Weights of a small transformer language model: biases.
Each number is 128 + 24 x the weight over its row's rms, rounded and kept within 0 to 255. Layers, rows and columns count from 0. Numbers have three digits each. The size before them is the row's rms in percent of the matrix's.

# layer 6 attention query, 640x640, rms 0.054, rows 30-45,94-109,158-172,222-236,286-300,349-364,413-428,477-492,541-556,605-620, columns 480-559
089:111086119089081119133123186140132138132131118118126114142090147156127111109135104137114128075164098153070111097124146118192153096177081146106152124111148125186133110100147097112117170140127073164105124130106115107117141139162152140132132104
075:122108160148132113089149111161113182120107173120112147161150092122109117119104108070142143189151082114147135151100104135157103155113127119133151105108163119120143109111148094190130159116162132128139094112141145115133131159114117150139104148
137:163129149157112145138113127172106137186149137123078143095131144137143150139120152144126174090100155149116145122103094110120122098116162121102111155163124145124104127068143144155090135123134126104199080137132143149156135163103129172135111131
098:122193128133050129145160142137083115111117130172099127122111139147180104142151107136117096124134144121142100115147107147085116121100110091140138094152148119129145088122168125096146128116130094147135152101094147122161127138136107092121163142
094:114180100130119137116109132149133119154134148144110201156119161157131146152151092092140120161173071161119114135068133113113132127105131144145136139156125103117130104153120111120154161130099108100170119128158146118138133127102168110161152114
085:104082116105155155167145131107146123156091178127143150128138123071104139125154130135113111123129118138148083146156154116061111132117110106134139137126141138142163172095111158118112150104119107096147130098129144163129121110130115128146138150
082:157132111119113142093102149149123110071170120142121133142146095134109089129112152115131126137096220149093155172133114130139115142122123118082141129167094136131127166134132096135116156116098118120157129099147106134133118123155156133094099159
142:168139151121079131102186114112073126077157103104097106115082131123147112129149149172121076136148171107147095140170134120119109152125133150151157109167119123142141117161182107094104113121149110123116148118128099100128135113164100104137154156
104:121107143091108119164113153082084121085162116112104103139114151083175125129113142132090109166129136156161118121183165154132134129119109121127140123088164107165126142135163094109142109127125096129119114135131121167130129125126091120134154129
096:147182147116075129108116147116142113122132132096128151098149104162145127128140144156147101145121125140178109087136127120119106105156157137130123115114129148119126121102122115132131149094130117116134145122119100113111124113126093131109112125
110:122150166120106079143184119135084116144134113181153124105084098136128172121132127145134094135083131130154084145153150141126139135115156130172157133148140126133123116175130138088159109103139092125148150143078104114078107134150129096168124158
087:106150114091163138119087139115125118135083142098090109138156131128170123127110135092098151145134111115094135092097171097185126116149125131111122089121145108164121130147136086151125119114142150141128140155129136141134149189092101149108171098
101:120114118087141134092212130092148128085113148092145109132104109136144118154106165127148126113123137122147119150177155120139132129111134148116110094154149133209155111093167130118118115157157097140127095133108141116167120120100116110128133104
102:131119148158125156138091128187109160144121095076090157152095136105167141136128143097125128086104151105136179111104078149138124167155176131169143152133112145093155157091093140116130107119114140114163129107089137113141094165100146184132115118
104:161156144125091112111090162117162100173119110122101139157129181118152118133136113104104178108131096089146145122131104123131131143157100111084125166099137169095134119098103110103134161104111164134146115131112169137127135134077165169094125115
129:119110154109091111060170139101102156087144125140125114107105135068134126115137150175116120176123168131173131129158193113168145107116146133130162114156151120164136140176151135107148135102178106104092179122105118055115151083156126117123170145
104:134151103103120157118132137152123138160139113121102131105057156125114107163131081148083091087164103184121139088136105142123142160102119149105115096138127138159158147135122138117128097137121141146129161078142108089149090153167126114140115137
085:148136150160108091073140103141131148138162078139126138106127141151102114178125147117091097133122117131136137124140118164126135140123154118147163138137153095143176081133097166147159122129141112112148128134133111127138163131136128100145078117
133:127158138089154184130125137137168125106151123112129129123129095076117163111120163146116151138050146129088126131142135160133112063122145137158111115096129165153100153104132089150138102134163091127167099138150150133126193116123124172083080108
099:149154095124116128103153129172080127149157083148120131103115156143099146170121117178135144144143110103157108126148135141138112164124108080117123099115139139144144124108147134144097099113114154110124176145138108089154110119134141105127121121
099:159140146143110121112153127130080144139125148146156127135177104108120164089137142082152125117092124099088112134089126110155149132119165124139137138119126096129106142138132098140075130146118109123121134135116162138098140128160142099119119133
089:151106111138111101125135127133123130147114123124109119133160106129116089122099178109110111141100120143117129082164120143097160113146148146135166116106173169155141168099127111166118144121138082126166076088140105161121123125128133145102131150
084:136100121110114168098089086140134134080109120122089108101143065134180095152109181147150097093115164162138145146106109135155092126131131138117120082135132157121118133115153090140118121109121145121175109174145150117158149115109133144114145158
114:116144109133128147123176120142102127137182137134123130157156125185146123126144147164089101095109141129151133128170152090083119133116121122142133143142086132114138128118136152108108079095120130129155142132136114097128091110137099108120113159
088:119139148162112154117124168124094117107136125146129100140150121155151131120141116158067072157129140185154141133189120127143145151133107103139116143153141134112111157157112137134079088165091124142132110162110152143090145091135120133079089164
090:109166113100127120096167121136112126117104151110112151071105132130146125118098119145143148121138119148121160073108157136144137121142160151124146131110105108147123120126135145120175142083142128088141169155104133114133183139174160107139137076
109:150137122136160112124149149159067105111145120154162160091087108150120138161135110138166096137125136121140085131164130145121111132086145171130129114139127135134158134145160100116131123122144094135141166102103093129147073133139098112175122167
080:111122162136118111135120135163095106117126188139114129145167136094147115111113148109094116139100111100122149138127164136113111137157130120144137133128171132140119130092120075117144136103112145122134097135067141180135128087151130161102143135
098:112134114138143138146135145080111105105122140114126173114106135093146146123161106126126133154069160116139144169127151124126128118116142129173083119127143094143128129091141143146119125108140127112170158161137131144119147103129105097128138127
091:167135177142101138112092094151158152104114103120121145134103107148122122164145179151155161116130104106112120137134102132129136149140157132133128120077125118094125084110101084102185125133162130117098134152124138096105115120078108159138103111
096:137116169118120097128119090102167148157149171125116135156096140171172091117131172123100133076115095114125174119138135107129100144155120137051155100126116141106125093107116130145198128132138141130128081156123155177110116117101105165156114127
120:089137133131097150132131137132105119134105161128127103110079120093074122114132112137100143193143172146153101142150139167105153136085137131159116136123156129156118107149132173099143165108156101130107115119170140092134126108151134101122158131
097:090126113097132131118142152154169141121140128080093112124137131111136094099127127144166162107111149163100123071126075124163101118148102134103112135132153134157163126081135107089096142142096115145167142125128121115160136188112152155123151119
092:128156128162148123139122080173120151112119156095130157141106107130137118155085133143141117131111142143146084141126104149158121147129108122129134120147129101113121062098125083171140158093126099109156135131159149112145143176131102117157076170
127:169105120141148125113121111147120186212145121100083153111144165153128165118127140129135157108089175156112165107111112130095082108126128146090140160132127122098127124109141113099103114148145140169157098120182177154171154118110138142145093095
125:150140139130080127141147151159115136108137128134107153138128124130140132133123103172134097134126168154145103113125133155155108099164168143169137128093135151108140128132126084139168136052127065154113130114125148119160121109137092112153068132
092:156152083164133136090090132127136140125153160155115139171135161107131124115107044140089160138110114147091122144107113136111103140107122138145131161132119145160105076122138133117123124123138076156128102113093154150115141159138136123126126128
090:092134111142159116130137153130120104134120171116137124125145101146132135125122127146105134104081152132156112106138104101093060111106137117150100105177138128145159127088110101140122161117113096119156112132148122117106144150104130142116105163
094:128099115134141157122101119153135119119137134126133106168120140100155169108145127214095132139101150135109140119117144094158080093157120144133156124109066145150111149089133110165112128158112148096151118143127140138101127122178129131091132126
119:189160081143075101125158104121107123091115129112127132119116127144154147135111118113150116126155118113158099164127158135143105140115130125141143131179115120128129118156185166104086114095136100141154134159112138103149066104114102121114117139
103:134123067135144159103144158125117138097103158131118121139106139144106122125132146105118120098132158137112108125143167110158152105151104151117139146141131106157145132131143108087105141166044077140143116148129157118145137120142134146124156140
113:145157161150105126108175105145126134127151128155126116137136100118142125141096146168129127146144146158138113138161117156136136133124139132119151128091121130154145118113137160136142181152127111130111170124120121139146133092115119125154132134
126:129111142157117128131129161156116119147132121189147156125090100174141119158138138149143082123106109141149086129144155139126148124130156138175136127105124140133133127115133150138164080119117082122149154136117093097106130119116124102121093187
086:132144111090149160136137147139146130114106149151120095154183124138158108129128117085133174160135117079117157157109140124163111103160147163102157098112119149169102109136103107146151126141172142158136123192159106153135176149114131141141097085
120:148153152135124143140154120097125104090133147101122115087108129140143125165095132146118093163130124090113099101158185143136135138113127146132154101146149136156153133140143126080137109123128105150153127126122114148129139085135121122147138124
093:147064143141115083086104206152180151150161131151142103140161093106149143119105144128118139116099125142154151152089123131123095122172117094189158104097134123156152118048104153170153125150125184121092145128114132093127114177139160117132153075
109:109083172121127173144094130135174160155105135146181132120157130129116146104121121123108156078161104133157177086129128126138127147133158104106131137107142125086122133097103150143170150117150139118110112124119150152151180128115166131133126071
104:152162087096131158121126152156136118123189099157086092145086127122126088146144108135134125100117156150103147113125116121137118147128104175121100113082128101188143116122140134127119158090119102135105140119097119076139172139168164096135132123
110:146107150123096082135133096139106111135120111144120128104106114161117144151114113123140090134127109116179097162165114169130160155100117118126162143137151141082097118153092152099132129090146145102194150114143094107112102140162091139136119143
122:130100100162148153143127138164141162103149099064108097150129140150149156127137140177146099113105166130126116159147106138039116116101133133137123141138115150096115099061070156101149116140127136135114159115162106139167112131143106111109142145
111:153121119127120152094140170110132127123142144109183141110141113129145155117150100144146106109140141136140130143065103122080100146126144123106140106082116113122160149140191155172120104122149163170083139104104128102128112117139141131126139130
082:153160139118098132154113104129115111109119116153086143129160136146096113148176116089126100139137092054106108143136127131146178115120091132150163188139123120131134091186131159141149142083120069140148096112090138131101172130123119112149132115
098:064120147093131104099099153095099108105105130152152138123160124148136109108149131134160146162124126151131107130140097155140139116157149090141191154173185138107172136119127139190164148148119119096154105119110121145179138124132099129134131171
088:136109136112108119113154143174127181068157100135137110156090153096195107131126131180159133172114156177133128110149139133151106129139063115128170135116141168124117106119131131131139124127088142130209135120057092118128088097162080124138092131
119:162186110112113138121104151148123132134141126150098159145089108131110100122131132140123070120145136133125088120142156130118112148101134144125117124148158151134136145172105155109109122153142153099131156152139104125088116094129117116134176121
086:147153144110131149119134183097110138152143139114175136147112134124138133115158107125149088141154141133148094171161117131146100154121097161129134157152125166113138130124142099113110151174109140152138110138106129138153140118122102126173134107
095:154121149124087118120163114131115138179136166140094140101118121141142127135107130170148097090157146173147119123152119167086134135090147100131154104143114093084173133117111174107099140126124122114151162121134150115102120129112090107131105150
101:106133114142115112098107116100094088096105116200158159081128099141135139125120130137154113142146087153132093130125122132111136152131165117155117120109136131142123126136121124154142147150130121106148118132151141111103084126125153094123150164
074:155134155138115155194179106121132093154131173137139104139163134099123128126133135098120113119132138103119136089159142154133125083117082150112151134147114114166122135125155092118111142100114138157126110119140153119088167119108120133147120137
107:153127123125134127147175092113110122151093123099135121132140097152116102125143159126136111096118159107094114085112126124094144095138173150113116122134092127143119186175158138128145136115125106096168119112153121131102117118108147134162148129
101:097122154134128113094083151084164164110122119097129115130168189116122133134147128104155150079124097135144147175088108128169106138126109119174136138132199141078163101113119106146123110080112138156143104157113148141131115161084122173109062084
112:093129125113139129158093174114162076165095162138193135163143130138119147109141107097165175121116080166147155123090127102141160106119104098112115158106167163107058167074111153120145164122162161124122075100130139170133159117091167143117116147
105:169112098112129164094125129151154131172131088117076136068071130136106072116126123149156120106133148151089153116142119141144157112103150115107095118140166120112158129101127143079115149166092142091113131130154127123139077126110196117133111119
086:122145119152132137137110108150131117160140119102103125120089081151110092186121159105147127138135188094120145170139101109137082103111163132141107137098117089124174091105139099183119117140170103120120115098173126111201158141126104118131090155
112:140153113089127121143155134109092178131136097112088107171153131135111152057157110117121114147112184156099139144107120175140142135101139170129105105120127139131123125082153150130087132144135159133179124126097126137141117162099194132092147098
122:142155107159106132109162132151125128155156071138117174073090118146124165165114124160095078140149143150163108112146143173131148101082114133164121083111161124103141118137132157133137112103126103133116176117105100093110128098129103082148096127
091:156166145163079129133148165095153096137143128164129105095126118129068138103116107121140151091105125122115151117118108124136142107151135164066126126127064106122126153165139184158128169152144167089120107063142131141116163159178158093132153132
094:136133149085099129091104129136109143172161121111145124133132104172099109129130132147126092124129132148138125137143138167119149112100135076117178137119168142129143147081110136141146151124091107152185122150131104143111138150121139099113072181
097:107117109082095127053137146125140143111153119117129136119135071128106064135134135177167088119132152135163140099123107136139140126145142093085129110080108130132162120119137125136142171112105082135127154115095137144099139114133136136130109098
172:114139094149144123176141110157074089119149165146152160112112137109134144112158115103088139154113124111146118149152144085109104186124115160175102147181153137160140143172143136119096083113145134105111128119139101109138094116152102133119173167
109:111100117157133159146193144124103163107105143133126101166098135119120151092128129122068144117154131109135127117142153104124113181176124159139105129150170145143125156144165156131109105164088163112119116129122127128118091137118131124151149151
106:180120177129107121121131131131147151136149131104106116110121125113089110113121129162118076125099107158145124110126110178137114125133132116110184103065155155138135131096130132129165160094139098132160142113115130139133145114125103117138106148
196:125138138142109119115165120122087125098154125146128124091113125143130166146143149176116115162125128118143091137189164139120127137091129169155161110150170123178175128129177140126110079107153092145124141097109099126125135083149085092136130166
101:153127124130161121187107090135119123134108147140090116127152166105132125126125131096070147132140141127138138102118134156125157133128119138100168133123129161158118159127089134148150123096164145145164094160147141169176155104155119145132118112
126:133100172145147095113130108090106121109173121132138152139097098100167142126104144158111107143110134105128108156176130134094142129116110148165126110167162102123155150134136148099146057136143117091132159077108088139126088093146100103117126145
113:167151132135124116084137111154170165127149073105134141108101139170137108165122136182155080091119157118149111124156132150143167127129178142173118108120118118134121093111155134113187142118145070100119156113138111083110124170135123143180120108
093:116126120121092095141136117111121108142128088153122162148123155135136115130122142130172104112090118123173149120128108140106120121134144123083169154100110142113134115140122172171185158130169146121158145148146175165150123166108124119119104097
076:102113125152119087099082180136098109112152112149140125123106135134162102140128122129137154128160136173141133190104099103151149149098113149116132118121142127145105159144101142168124149111105123196117147105130132118168149108120126118135126152
094:110160072103134104147131183133118135094137112112097088120129124105134084124132126118114112091129117206133170115122085129150134103165136126112134117133141164161129182105139126145113143096146140163135115133113130117115115129137116129122137100
078:079134178111134094098100113138127112121145102098131121125133075102128120151092131114158116171102093138186106093118116109104114128156116136133163146137136113161138119146111164134170141082155117134137147108140118150098177132112112103142167170
130:129102128141136148153155174124169158178159109112092181120089096127117157136161105125137169088108121129150133114143096142138106125078077190125134120159099126077109090065106109121116126149107117111156098131118113122148129145127149167111122128
103:137164156134137158105127159123125130161183131176140135102131136137132152143146120160122081193147125137163112164106120160168081134110137117142148093111128090139169115149158097171146129094109132140125138080130136097114123129133150084122151168
093:163167126113108163081113145135118091118138094139113114147136170164117124127136121114092096157149130099115134152123137098116100161131126144147140122088142115127151068127149129171128153122123117137162122126131112121108131130117140117132158130
093:114127128145134123156120109091142150160131156140170119108126124063142148102138116121157109182138128105150114131119106128141152117146175108155131114114171117085141182106120121128128129104137117076188080069117129103131079122124133145132120174
089:140103132165146118123123118193125156112137133116140100108100085108112128119088162141110120151149156135142133113099134131132116112162177160114132129137070122154117146107137100120153178143087171127155105140119093145145127132109114118163090127
123:176160113145119148104141141114084131086157118138137112113100155157140127169154130132132100132107168119111079144115134132116120103089132149155141140144131144093119100187133125092127125092180083109097145138139109139107145087126127100121113146
094:155122127122150133108142143143150093120158141161127120126122199128146105131140116102102109158125131122136144141148092167173118088169115145174164152138164124102135119117114119131167168165091111132113097144186143169131154072107129119108117168
085:112131156151103154091109148114134104096133144117115175107126082134161139141164131163144151129089168167179141114115123151117137138145160138139152112132134133125115124121132117137138096132126122116123150154132184139117150106143127093142126140
125:165093114158125127131158118157120133130132071176141110102106109137153132129110126129153088113122141133127102146115143144109129124113144130157137120120100145113139142141103133139104126115134106106140167094124110082108104099149130089157123163
086:130114101147132122118118127145174105097100152112137113077175096138059137137114174081112133143152123124142152139128134123197106137090125141140121098120117100179082140140107097163117099094115124106128107106150120092136182141144148145125122142
099:133170099085149109120165104107135091102113132098137139113118131127125117166136183122111122111142113121114121140163138151168139119100122133150164089116130100184134089139128119144134117134136079133129166074093097129129156090135109136149123116
100:121114191149051121084117148165151135152132116118087152085135161113111136146118100060116158134058138117126134132141106145142138170108178149139138143164181103068148122124114130141151110114100122086145131142102139092097098150131122189100111153
099:089114152178106147120068135121123116166103143150139091105129166150108164104134116114119160078105112116137124162091128100130190139162136122149133125190155134049115123136119133137155163091088150110069112130098145147140127120131136147169138118
093:113117159130101103121110147120113107138133091144152172076090157150159140152119122129105096133138153099123093122124124155147170172118091108161151167144166106122140103093112147101133135126107117128160126068119157111145107104102098118105123121
100:095162117106133136092089139129150136121164125164105153130149118162148098143078099112167143130141082135125108095100111130139126112141125088117157138060121143142112144122107113154132167136107096168102121089120133159124147150190151130100111117
081:116094194149110061136115109158079109125130124114134108117118097118126125162105135134140101112117110119144123138153102146151162173142151102116173124150149105075142125137125116127090166132138121128153107154131122100164102158115114115139098123
107:115094160125125175135160149108128151142194135070097080130126103107127104154139138187153113150096153121116145153172092130130133100138161132098179113130128144114137159121114094165086173143154113124134090131150114138152161100133118116129108093
092:099102177149131100092127176125100113182114134154172112102138115108124138130143070157147146109157147136173135130104144141158149159144128128110173159157142145125149131156135147157128114154128174097116139111136155060123119103089190109163127135
094:134133163127117121131142158141112130145104116164126133119121169147087154146144112070155111099115124140107119172117110141143161126113105137128125152130103099128100134128124150108108149128109133114168133105131119098102106133170145097140172156
083:064103117114144139118141181158141133095119085144121184088162120132150095120109121123145147140141143129143126128126109128113140063124165087143136094112171114145132135088136151171155125157115109123124176102148126152140145113095139172147141115
087:169127145108119147080114131110153123103157130093127105150148102093144072113137110093130122144108153091151143088145111148137109116129158137115137098110124158151142141110146094168151164119134120103140140117083109109154185111113150117131104103
127:145123098133125162122140162153145094110160110142127116137101136145126123142154123134137100114148169126134109147126118151128119175112134139135108143130129109149165096162171127133099110095117091116103094115100126109135125073114101113130195124
093:101110110167137204161146160104138105155086148143161085097134104109097145094196106106090112130150129149144140107145132113123134132112112117138074154122149121183132134125152145107142133127113107087116080152134114146106137087112138120123166115
082:145128183114120113129164091129105115128167175102117102103139114127114130098101136158163157134128142122161122130148123143162123107160192140128169099159116133142180126147127121133135140100164098109117145123115145110129150151131080131085118192
131:120143123154122150126175134127098138108145098142156166109107129156118155125131149143139065150100160147143096160166144139109143128109133141162099126134142128148148109143100171101116126138130061131159145114113117132094099092152106069133126179
092:132139143124166139183112139101129136131093217105133121158171118081100124087124123089098131113120134115095133127151150119156107140122124124116096127146119129164103155137139122092118133100167194100127091131146153148117103149163112175135171100
095:095137100138117138150159138135156132094121165135130146110104135110117138120134122121110122093115155099108102154157123122108104125112124135140134126153100117143115132156109138140161102092154121078121163154104137141113143116128137147142142138
092:166112154116111106097105157116122096106150126136132127122118075108120113105163138136141157131142169084140103188170131147163110193134157127215154164102147128108121084156104103109190148067117175093100150120146118128154094121095125174070124130
092:122150157102120120161111130145161093145100166126141099162162164077127133087103106107115197144077122102156150117123139123109123120124117094117092145158122115099106149125120104148143134132116123092117143131146153117158151160094165186124138070
080:079101125104160105125149150120115148108126137138159118107108170085141158084125101137141166103150093178124113130134117140122113110153119124185089103111146118146116123133159137107084139123108092151143174120110143098131163135164120079126101114
100:111115126097091105114129155179109118120133090113111087127080136143145122158129132154172145124082162168130109106146119166147170136084125105120134135119139103138165124113124114107091134125120104147177153119143107127123094136074093086131126139
087:105127182134143100132102070125168135121107116132142098124130079153131138128121123133094116186141148086162092155142134141137155111117176165138170152116132143079096123120107109121173140143152151141140131122144118096113156109132120120143088139
132:124092124134135150133119139065173132130112124112119138131145138140119164082136136099112152084103071130117151099127121120108132130131095185112111167156153128093141114098093116105131144107146175123101143175122157182122112131107158129125139114
115:116141165124136154103115127098107171134142157138154117141112113137156182079120125148137082108155146165136083150142117131110126137132190170129163132095119107120105131113171082168118140107138083134115155136120182095137111125113089071154125178
096:087177134121117123149132136150160131151149159143103092110132164116084112153147117122134149113090130078130138141062118164100159136112141158099119162109108115179129120143146167150110174148122084117190099078130135126066125155155120085116166106
090:087163155136105134111092145117152072155135133118131166134167150145182136136135115116124138136108146141141125143131136103133138138119110089120129143163147137124165153115132125136117104118140139128152119123126134170159075095103135144126110143
113:146146153123119104101143100163081100048141128131135120114112113143176120165119144186118125163122115109131078155139138142143131159118132152110149091133158104129125109088131084108096101112092123127144158137113102151120090101144091135137121132
150:132157130124102128159148102146101137069167112150159137123123093138138164155128157169121093149138150138135094126152165136133108144129161194165148115143105155138113118174140124091124080104145095108124150173093127106090129084143106099112129168
103:154110148140135152110141175174159144107155127096135128120127109112153127149138121157125123132142154174146116135133138123144104158133100161119138107146148128107129142075129111121135136154117131119101107123052107133150144101110156176118167130
099:119112166133141107093146129150127158135150097111109165134122136111153137166088159135161093117114172184180086162139110177102118138112137109127140130107137112103157093142123169115134141110128135134151162172129138085133119108115103108122095112
090:112124106138097155099121131146129095093107133149198146084100097146114125149115124128181132158128101178119125117111122098155101128158147106153139146130123136139144123093126180180143130128144085101116120130090159101148105168179136128138117162
091:129093122111123128114109105163158125140134149147176097182116156087140098184151165071145145122154140132118148121127145117161133129152131093107124148127120113124112135101113119130134141119126167154070129099124146128150121097153111167146145091
123:152129132135106127126157108157073122094154111146117131094094116131170136183132125135109103171158137102098103114161144150127174151111151141142140093187129119134117104129114119084134090147122086102121135138121099131158105078096103099158141121
104:118117124113147095096104129136174139080176096125131149131148138109130132138112136133113137133128132161170134154133088153162164137125130150141147144130167156073147112114112093135132130106111120132135124157100130084155117131101137151092092115
104:127127148154131097104117159136127107140108119137159099139101159152105098134139133087178159112126094094147136119084119123169140144166138097099175144144144130120135111101102173149153164118137146133137104118085151124157113119140132137138119145
085:132143108104135138095140127141104108089128126160136133109109132194097134140140136137098128144145118131132129164134149121158129165127143146163132120165117137148173134132114162111156127116155128141131102150103110097130131080108121129158126113
097:170104140130121132114116196141167138122178157126095149111144130099124082125154091142118111084131133171112107067170092146134141140136156094146124102089135100188130147095123100129148190112097139087055072120133132110141131163168122116111115156
075:102112188115103088090139123189134095128138114151096151120141081105151115169092126130156135163083138124179121141120153168153111156064101108116129120101113112147158101099141112146124158102121124125148116116121109098131157102115114126096100160
183:129131111122104162122125121111187145149136119094096119142191114090118145131100161132120151123111139130104141127116094160119120082128130071119137134107105136113119173106099133176137138146107138153153079135130145153155182179094125157105110099
093:140109122108140113138153168104109085138174114114113126153133107073130103109129106129148101139141154143143120091167095198129127159132139121126131111131089118112146143109166149159150128143119130148131115092143102115146122068111121124119167135
096:120153112135138177160168129156118149150148184106131133162137104096119134122159139088131126133094131092118159132107141105164166071145130095121135157090085132159133172156143156152091158097121121145151083128164143114099166138138148152160156113
086:095149146121102092124114192144114100135112124147118149143142129151124109114123096140163099136089114106133104083134100168066131155099110117141143139120165138092158127059110152099123123175130122118166128123118122105111128150079102083146121153
092:160147118152140099084107127129102154141148119152132108096106098157158091152149138153123100152115172146158139138127156111126120132129136096154126115172140162085170100166126138115136151135131161112131167130130110056111137077094131100129126146
116:128128100123147133150124144152120128120127114118125141135094175154127126141123146115089101116178134121132102157128125070098142169127140190129155135154138126119123132118149122100096083130155107160077133121125118122115082124124101112160170148
090:116108133125119146158096129094138150133130102137142104122146127128130132079109132142139129123149136118152107089124118178154160110162135124103174140124104172190124157123149083134099141093114138176125100127120160162134137150129123146134139120
088:119097172127129117105156142095145108105161113120158087162124155110139121129104096160113115103163129152149126084136113151130125135155172112085148097127136130145111129096112138134131141112104098089116180124082156124142166127135108120117143117
144:148164123144115111143156146166093131118128124165119163112095104168129131119126106131147084145141159146150085141153164126119143149104156161142133104150144130117145124126128168096155105105126108122127151131123109128081108080140107095150127153
103:111159153133133150145130114113156127146136165095131114130201142123095137124092139133105165098136107123091131128127140148122129137148127132064157131106116150186104149129138108139108149074173147132109077136144174134119139119123094137108110090
091:144122133142119169135156146113152084132122136126122141093100095130149089132138117101114158139122124098126111124136121118123133139115143144131100147161105088099092141131131145145122121132171095072111148119114152154123156141107148091114146127
095:105168120116147141096099112089148121152161107104122131173152171126123120171091120169123110107128136151156162132146148125127136124109105146170145137083118150113175117175118149110118107141159124155119119083099123134138121100158123116149083131
100:098089141096088089153086143142143099098113106139151130152096163148147110129137114137100113088139137123118136159156110121084082145114100159106103147105122099071074100116090137109167135147131151142082146157069133138163120108111163136164145103
094:179133132157135130095156128145095112145143102152108138096087110137167150182135161114123125131166147127137112153138143124155123160087139162164160092153104115121155097158151132098130111120134142100121130130107120099144146099130116098120124123
090:126158115112151152143152144142113102110106112121132149147111139144106109143095128098188112110162099147124135131136110087121156063123184127123115150102104112135131102125088153129132169139095150175098128171164068105118149144178146120139098173
064:122109114157096103103155093108076131108103150110104153125114153149130108146104113116134139146076173102142115126086181143147104091138129111118106148097120156171184153073144137143105136134159103154140140095131135145186160147148116087142109150
134:137139132099129166124094117143180128123130127099132140123150123115156101109131146136114136102089181097127156096131130129159107088140145104123125148116093131100110120050130100136124151154115126160163109121139145141149099113082106168083107078
105:142165125174072114069163144173143139116137104149176151093142134139132171165091143168120097121136118093175091146109122148108134152136129140146153135126114122118146092153162116158144122109137111098113171128117128103131143090119126128138157109
100:151167156145086129081100105132104135140094140174124136125103143117112113115163131088160128126134104110094143151087148088131144103140191153123127131150107065139147131195135151088089159143085150115156122114138116125142107134144110094151155111
089:091093120118137134125148103127153122162128194124171152139163093114111147097121106114138150174161134134091159117121117130096107142147143140155128127142124122156142145149131137146131105107150103114129092103134118160096105147129168112160152134
086:110139099107105108113146112177105104073120062147102146069075112141122136138166128151154117102128176074131123124147118120154114146110158166133128092153121127087153107142131124136119137153125114121134094142132149087151118096097127134178113115
116:138096128162152122125144137112084118108195166129134107116123126118186169134166143114126112146133134159136103158125116122094097160133062137141133161176157136139166118116149141099097093124136117122143117125115103122143114136141080093117148174
089:083127151110148137134163123111108156118181137082154094166122167110128168122141127164099089126130164163130124149150143133156132140167128149137116146084185174121135140082154140107073092135075127162161132169125106119121141144138100132097103160
069:166111149132105087128127118109181109154115154145081130121147133145099130091114130143132154135103139132126120134131160112109133138130122102124141123110135146104110133105110119104163090087149104154140160120103147092147154156122122135145091142
116:130134112121124153111161091134071122117135138155138140112116144138162172158156140135138106132143168106163114109170146141108136123100143156126140114147129153146166124149169147109087092092127085165155173125140119097099104126133080102122116158
071:098151118144126111144088148154126116089129095121124100113177101136104141127099137099120147135097126087118117109122191102188109128128147125120134140158125115162115113088074123093167111096160154166122126091064143114126159138153085160109137100
095:152108104127149087120117108120092117115159138143130156103088104129152134181139131167119133119120108083101130137140144167159121147121126136151136135145147077117163125104135119173130114103137115090146167094110118146131104118115093111127153155
090:149121114146112111124079115126174094162104095112153189115103109164095123147151141095163124122151122099113118161097137120139135176102139118136098089127122091089169098154127132089156104129124136125113123146143118115106104123122124113143084125
087:121139078123104128177101148121104090123145091108145137120095150174113149129131118119128134115105100121097121152157099086059118154090149095116130118144075136125130127111124130113097145152140180101105093202077159151144126139117099153118126059
# layer 6 attention key, 64x640, rms 0.0467, rows 29-44, columns 480-559
100:119122146138146105153137102164131097088137127088113118131133173161140114153106157127097111119112090095156140110138130118161134112107151126151134124118151117153163106102142155129144144126142082155129120087130101132180166112137135106117110184
098:121117147113083103142099120131079068112076099141123107101150156131119131145169127102181157146127064141137126148104151070150111136088113088135144130096107137135110150137121114122132133124135138113155153154112132132115123140087156149120116155
096:143148161150160146106167091122113142097117128096130125126156138154120167154126172179127108155106119147165128114158150164106139109140131136098160104099179121123117139117096149139143094114167112131132123154125142136075180129119090127136093086
101:154099128140152085114128148107133126144121141156157127123126121139191133114136151112129157153135121137088154112134164127119128156125097159164120145165116146102151083131111127093155104143106118120092175114134150140122082103073109106133133097
096:171108142148091114124144137123088154087139148108185113132160095140130153085146099130128088145091144110170149090103103110139137156148155171116180127137161106126101130077120129112104169112169126133102157096111135168118114132135090145121154108
098:103063099108128121129119133156150141140120132189096150121099138120139123152135170140143130135153133150120121137129103152111131134090144099170128136141117079103131106161132140088143099156136160117113155132089088128145133114140129125086096115
106:129121174165095144107137112112137130124144128102134143134152070080161162158066114122071101165108125166191090129120113172126135158143099144110117119141170119126123169118109109137151092086126123106155110120120128127144134123125130117125120103
110:139162182147099113119163140117155124122152132108113128103123098099133162151098125136083101150148116106132090115159153173133108120142143122115179113107122069136168192111166142141121136102196151122137148122098113145141142125124116129142151137
095:088051111110129089160113090183132085091098110134121142136150099085120160124133119143132131126092123088140112120136108133129100135085159160084101152150112141105121097153149103157142123111104117121132129170142129101155143127146055135114128151
100:102113111091151152124107137132136119146147173163151145128125179174133151066116118107085163142074144101105157121115136126184131143119077132168125120160126102115111143107106106130158110160122096127154108137131123104140120117094149171140192122
112:122125171140094125128169075100107122135131156135142146107139121130133140172110151151117105129097149109169102127148155159118107130150130163126185146099163094132181088138128124131152131080174105135127102113138163144153126113101036080135126106
069:145127123134134120092132153105139148080126124096115095162142115132148128151150141152162123130145118129126127097133169119108156099132135114083155093106113164161116164148127112114106146087155149096086115158159162132130146099160133147096127093
125:091077097087135148134100110106155132157103137126129117137122169116113109128147140083179171126152113131050151133104090092136112153097104113062106170125143108108118131136116093119139148161103130121097134166137130146141133149101170125106111080
138:150147156156123113135127085137118138142117111156143159130101116106169158137131113111181104131134132122120068141124139131149127149125149142121150139120165100146173100154158115117119145107115102157111147097113124111115147132151117098160136087
096:086126149091100152122121102101102122130083147111194120164171114154112134118170115111112115124112144149089085149131133145108099116127075163094142132106147158165126153105133105167166136149129079145139095138099140146131117159154110102100113167
103:144127098140145125067102109138150184111125137138128128157121124134102136110082153105121166136130123133136180090078124056127096112141142125060132179137148109139132172119139110124120159140126121140136068136137119143122128142126141160142125115